Each number is 200 + 20 x the weight over its row's rms, rounded and kept within 0 to 999. Layers, rows and columns count from 0. The size before them is the row's rms in percent of the matrix's.

# layer 4 attention value, 512x512, rms 0.0221, rows 256-281, columns 64-127
121,209,195,211,180,181,205,236,148,201,200,178,207,222,218,201,171,202,180,197,216,166,193,202,211,193,202,211,216,223,217,205,214,164,204,195,185,185,217,178,201,215,181,207,215,179,219,218,175,191,185,232,176,195,213,217,204,205,216,165,209,219,204,204,178
121,203,197,217,219,181,226,202,187,212,206,184,255,168,244,202,193,180,183,166,233,193,255,200,188,177,213,169,181,208,147,196,208,202,205,194,212,187,212,178,188,193,203,217,172,190,184,189,202,208,201,186,208,217,195,209,218,209,200,194,192,190,200,207,208
113,218,232,222,232,216,174,239,212,236,230,193,192,232,187,211,206,229,225,192,169,213,199,213,160,204,225,246,205,220,229,179,174,211,172,208,240,205,196,196,176,182,218,186,155,190,201,221,201,191,198,202,197,153,206,197,197,198,207,207,220,243,210,217,191
114,212,202,224,196,190,223,211,207,181,209,205,225,159,191,199,208,226,175,212,192,184,199,229,176,207,185,196,180,208,227,187,175,212,209,209,185,186,180,227,226,171,202,184,189,231,187,180,175,203,197,199,190,160,216,215,240,212,221,184,233,188,197,261,182
123,164,234,219,182,190,195,200,194,184,194,219,188,221,198,204,181,187,231,207,209,207,214,226,176,194,190,162,223,180,231,171,178,225,182,199,218,222,204,201,173,226,212,190,167,201,175,222,219,202,227,238,215,204,201,151,207,196,175,227,211,247,134,181,171
125,178,214,173,173,179,165,200,181,214,189,223,203,239,222,203,215,208,184,224,216,215,161,243,213,215,223,213,211,189,218,248,220,187,170,200,233,223,210,209,186,200,204,232,231,241,196,235,186,191,166,180,230,204,203,223,215,214,191,205,199,188,206,167,168
123,257,203,205,175,172,203,180,216,155,221,207,197,208,180,202,159,233,166,201,214,183,208,216,228,197,212,219,215,156,216,195,202,182,185,213,230,207,198,217,214,160,217,203,247,172,228,184,233,190,215,246,211,181,187,206,165,214,203,171,188,212,226,189,227
114,226,199,191,191,219,211,230,185,216,241,229,181,158,217,204,174,258,230,227,185,212,164,193,199,216,226,234,172,208,234,198,176,229,227,198,219,178,212,193,191,221,209,225,172,202,186,220,204,190,225,204,202,207,184,210,197,203,236,216,223,221,159,168,201
118,168,213,214,217,176,200,208,226,207,183,201,202,219,215,188,218,178,202,195,187,199,193,225,206,188,219,215,234,221,208,174,204,198,208,239,197,186,216,164,224,226,215,155,201,239,224,205,224,190,224,233,203,203,175,218,192,209,220,174,179,186,220,214,191
113,171,218,236,205,218,206,181,230,208,225,220,189,190,192,196,226,234,239,186,198,155,155,195,195,226,200,217,175,184,227,187,206,243,169,172,210,220,174,211,181,180,183,233,215,195,183,185,187,212,206,186,232,252,199,222,212,193,210,222,197,233,178,160,195
116,171,176,218,226,216,207,217,204,202,204,209,175,225,176,200,171,222,202,179,200,219,208,204,194,163,212,196,214,182,195,218,202,192,181,190,199,207,191,212,171,171,197,197,225,240,166,191,214,202,162,212,221,182,190,199,203,205,202,221,163,224,189,222,176
110,180,176,198,185,204,216,169,188,217,205,190,212,205,222,202,225,195,199,221,212,226,208,202,183,185,209,202,188,196,205,179,216,189,200,215,171,178,220,214,221,254,217,205,208,210,214,188,204,194,227,222,193,181,216,151,203,178,209,199,201,198,185,215,201
110,207,193,213,198,218,200,176,224,238,188,213,184,178,203,192,235,227,191,179,194,188,184,189,209,176,175,207,163,174,196,191,198,150,216,210,188,225,181,160,222,177,213,176,205,172,188,232,183,190,226,188,217,211,192,200,168,204,185,194,195,188,213,223,213
118,230,199,194,188,230,175,176,251,200,185,211,218,245,156,190,206,206,217,185,158,174,171,176,177,170,217,227,157,186,211,181,193,233,203,179,209,220,211,220,217,199,156,220,187,222,194,225,183,193,167,204,211,209,198,225,201,198,188,205,212,192,179,182,245
109,178,196,175,219,209,199,199,190,151,199,207,237,225,201,208,221,174,192,219,179,211,217,216,220,190,187,191,210,217,173,206,231,209,204,220,194,203,183,211,213,195,236,218,206,204,215,183,212,205,210,208,204,163,189,214,187,228,227,198,223,197,210,207,190
129,189,198,227,202,204,185,197,165,185,232,203,165,187,184,204,196,208,244,210,218,179,246,224,228,213,201,208,225,174,206,185,216,182,219,183,174,215,180,241,188,192,182,203,198,201,183,188,176,206,231,194,187,223,168,201,189,204,195,251,197,174,151,155,199
130,166,232,192,249,176,185,217,195,198,209,209,207,209,201,199,189,190,177,228,184,214,152,230,193,213,170,180,193,160,206,192,205,199,224,223,215,202,207,221,206,182,214,164,196,217,215,208,213,192,193,197,209,185,216,196,181,188,204,223,197,178,179,186,200
119,206,213,184,215,197,192,156,187,201,202,228,166,192,201,198,224,214,210,236,204,229,220,190,227,197,220,212,224,211,212,198,237,199,218,221,226,208,207,205,215,186,195,193,173,173,200,218,188,204,226,208,208,195,187,194,194,189,178,170,217,192,185,198,176
123,182,219,204,179,183,249,211,135,196,209,217,213,193,217,201,175,204,203,244,188,196,169,179,211,214,172,189,159,207,170,177,225,194,222,204,195,168,192,152,180,269,203,176,137,162,201,233,188,190,216,178,224,237,217,210,194,185,233,229,211,227,195,190,221
126,222,174,190,188,210,213,215,196,173,210,221,164,194,227,199,165,186,216,215,229,202,177,198,160,201,207,212,249,217,249,220,210,212,198,204,208,230,226,185,227,212,217,224,194,226,190,236,205,189,198,206,205,190,218,216,215,199,228,177,209,168,146,210,228
110,195,157,184,178,218,161,214,183,175,178,187,207,259,225,198,198,207,199,157,230,222,193,186,182,195,233,209,198,177,213,249,217,172,206,178,216,227,198,200,212,220,199,209,191,227,222,182,199,190,224,208,222,184,189,189,185,202,159,178,200,176,182,200,240
120,189,226,193,206,197,185,175,213,173,197,197,204,188,170,200,182,216,178,200,195,159,228,147,185,226,225,157,205,209,230,155,183,203,200,219,213,202,198,149,209,186,204,191,217,179,222,169,203,201,162,221,210,200,257,188,201,204,233,193,186,230,199,214,202
119,191,172,196,180,195,186,245,203,191,200,225,191,192,232,210,217,169,193,173,196,238,187,233,216,194,181,206,178,206,224,220,202,219,240,197,173,202,196,191,199,223,201,192,208,201,200,232,182,193,164,236,194,221,194,189,210,202,214,168,184,152,195,196,212
114,224,198,185,164,212,208,179,157,183,163,155,228,193,182,200,175,198,218,189,228,236,195,184,197,192,215,154,218,189,198,221,195,192,209,246,178,177,190,162,182,216,232,196,201,205,175,183,204,184,237,224,189,181,226,183,181,185,195,195,176,202,197,195,211
114,205,177,179,206,195,197,141,202,193,189,189,190,231,190,199,186,177,178,184,200,195,199,233,234,170,231,176,193,175,198,157,190,213,190,205,189,167,196,245,237,202,194,187,199,189,176,202,191,203,200,202,192,189,218,219,189,175,194,175,199,198,227,184,206
118,205,248,235,205,230,273,168,220,200,207,200,201,190,198,206,213,245,218,217,228,179,179,172,201,232,167,176,206,202,233,182,185,225,199,197,202,190,205,163,198,238,214,210,210,197,175,188,223,204,211,195,223,214,219,193,212,216,239,231,226,191,146,185,205
# layer 4 attention output (transposed), 512x512, rms 0.0149, rows 256-280, columns 64-127
121,194,197,246,193,217,191,193,206,192,180,204,217,215,205,176,216,181,181,206,210,210,178,193,218,170,212,189,187,224,199,208,162,229,204,197,192,206,163,193,189,180,192,197,182,180,222,222,193,244,217,182,194,136,193,186,217,218,188,202,194,209,205,217,194
121,204,202,225,184,193,206,180,206,169,185,216,195,187,182,166,227,198,209,206,214,207,181,213,176,206,231,224,210,228,191,224,189,208,208,162,216,198,182,195,216,193,221,205,197,223,186,215,198,230,227,186,234,229,182,183,257,184,192,265,219,221,215,196,232
112,198,208,226,196,214,201,197,189,213,209,195,182,182,181,204,214,231,207,178,184,195,216,219,198,217,182,216,207,259,203,200,163,220,215,215,194,182,137,206,222,176,219,202,177,188,184,210,210,211,198,213,198,229,238,186,170,175,223,223,244,194,191,221,149
116,188,205,212,186,146,204,215,227,215,224,212,250,215,224,215,178,200,161,189,203,219,223,208,219,206,192,184,226,214,203,177,178,259,203,217,203,207,234,217,205,201,234,184,214,194,212,201,223,203,214,231,221,186,171,186,173,187,204,182,206,200,200,210,186
120,188,232,178,170,193,201,214,190,213,216,175,189,220,206,188,195,229,204,181,209,182,195,218,172,214,178,218,192,271,220,209,193,223,191,180,202,184,169,202,185,213,213,173,191,187,194,215,199,202,169,197,157,292,249,206,232,206,232,184,218,184,182,193,217
123,196,207,196,193,206,197,188,211,222,174,206,187,227,167,228,247,167,195,227,237,215,208,185,219,228,200,180,201,186,193,186,211,214,186,192,197,226,152,205,182,200,224,184,184,198,215,195,187,250,218,191,211,202,198,210,215,209,201,169,194,213,183,203,158
121,212,217,179,185,170,215,176,221,199,200,212,231,204,219,212,213,191,182,197,216,223,173,199,204,188,194,224,214,185,188,212,203,183,199,201,196,197,216,165,210,215,196,194,209,157,196,198,205,158,192,186,181,181,189,196,152,213,228,209,221,215,184,224,205
116,206,199,249,187,171,197,214,211,181,186,224,180,203,221,200,216,188,244,219,203,193,201,182,212,200,174,203,212,244,183,184,195,235,182,196,215,202,229,172,216,191,173,190,180,172,187,197,195,206,164,191,231,204,220,208,183,199,217,224,179,191,182,192,215
119,175,226,186,201,186,216,184,198,163,209,172,222,231,214,196,172,214,155,194,197,209,189,202,184,205,201,218,196,222,194,213,199,189,226,143,211,168,211,210,190,201,202,202,201,209,224,243,197,201,166,198,176,246,185,204,218,192,215,169,197,191,209,224,185
111,188,231,299,201,228,207,193,173,217,229,235,230,180,195,228,181,183,202,226,209,175,179,190,216,211,202,233,165,192,218,186,197,198,218,168,214,163,166,196,176,195,203,198,215,201,190,221,213,162,238,190,246,211,220,201,151,204,233,203,198,198,175,204,203
110,203,200,188,208,210,202,197,177,213,232,197,201,186,172,213,178,207,171,190,205,202,217,212,207,176,199,212,235,247,192,193,195,222,188,210,211,178,205,182,197,216,213,190,213,219,200,215,234,154,197,171,186,200,200,218,176,171,201,229,161,214,203,173,202
107,208,207,194,170,179,201,201,198,204,233,168,176,164,198,191,211,200,218,214,191,175,199,215,201,207,220,248,178,211,196,220,217,220,211,210,205,166,219,212,191,224,204,221,203,211,223,172,211,190,204,187,160,156,214,211,170,208,198,187,201,194,223,244,221
110,192,201,183,203,209,189,170,187,183,238,166,187,193,215,192,224,200,228,198,211,197,211,193,191,182,219,203,186,155,189,230,202,194,205,164,191,192,193,209,197,229,172,179,176,199,214,194,154,284,148,218,183,178,176,207,208,177,190,182,180,227,216,179,216
115,217,210,184,193,208,188,194,169,215,198,175,235,197,182,208,225,201,188,185,182,192,209,205,177,153,172,200,173,180,185,191,196,198,208,147,195,214,184,212,191,191,194,174,188,189,212,210,199,215,211,222,188,211,198,222,179,185,180,208,245,194,187,199,207
110,191,215,202,211,196,215,193,209,212,216,168,223,211,162,211,206,212,185,195,162,212,193,229,190,182,196,196,194,207,195,208,220,213,195,184,192,231,187,189,206,185,222,190,207,195,182,208,221,192,238,198,198,165,174,181,232,208,149,199,229,190,206,171,215
128,206,208,256,213,193,184,218,196,207,187,163,198,206,215,201,191,197,226,207,211,192,199,208,227,202,204,207,197,208,209,204,213,175,221,215,203,170,194,188,198,210,218,185,201,193,200,215,202,172,216,197,175,223,189,206,177,181,215,215,158,219,202,179,228
124,200,181,199,186,204,206,200,197,191,229,191,207,188,199,206,169,183,201,192,201,223,202,221,179,233,193,182,211,206,182,190,217,208,196,193,199,168,230,190,218,231,218,202,193,159,232,175,192,200,217,227,181,231,164,221,162,220,196,215,216,202,189,215,185
118,202,203,212,193,205,189,194,203,197,230,198,195,216,193,182,180,238,227,198,228,205,229,188,195,209,179,220,195,186,190,192,203,215,203,251,187,214,153,210,202,203,196,174,176,238,201,243,221,163,201,214,195,178,179,211,171,221,184,204,179,195,187,179,193
122,194,196,278,215,203,211,200,201,196,185,243,211,192,225,188,178,201,222,209,171,181,195,180,243,193,233,190,204,190,194,198,191,216,192,143,203,209,239,206,202,196,194,204,190,189,225,175,215,246,193,221,205,219,166,219,210,208,209,214,160,200,197,225,222
125,198,205,193,181,178,200,207,229,191,234,185,207,181,216,183,198,213,192,194,212,166,214,207,203,205,192,189,188,210,218,195,239,216,197,273,203,282,175,204,189,188,196,200,193,203,187,222,221,184,229,196,192,159,220,200,194,189,156,173,199,218,186,204,199
112,186,201,175,205,206,191,174,207,209,165,164,239,186,210,207,188,209,167,224,215,181,178,206,232,201,205,220,195,224,195,213,221,168,227,181,192,228,204,182,184,197,184,217,195,189,213,235,198,215,182,173,196,187,221,207,186,224,192,158,235,196,201,192,223
120,192,200,165,212,204,166,186,216,204,209,229,198,225,212,209,181,185,218,171,190,218,200,196,230,201,239,170,161,182,213,174,187,226,224,225,186,258,229,183,200,214,186,188,191,168,214,178,235,191,205,221,186,234,188,201,175,178,194,238,246,215,180,214,173
117,206,188,205,202,185,193,190,190,183,215,167,182,193,205,176,219,183,199,190,196,208,206,182,220,169,172,205,184,196,216,227,182,221,188,204,192,166,175,203,192,175,208,177,187,205,196,213,188,294,181,184,188,179,175,205,200,193,190,188,157,213,213,192,169
114,187,188,125,186,213,190,210,212,217,185,166,225,223,201,207,186,206,173,163,183,212,200,191,206,163,219,206,230,220,203,220,216,202,181,200,202,265,265,212,206,198,179,198,238,206,214,213,220,186,190,211,188,177,191,171,204,215,174,218,198,185,200,191,193
114,186,195,212,213,212,175,199,211,175,209,209,240,212,197,175,179,184,213,189,200,194,181,203,231,160,196,206,189,201,200,193,181,221,214,241,195,246,150,192,193,189,213,190,206,220,203,190,175,162,204,193,202,180,164,207,229,217,208,125,245,205,216,227,197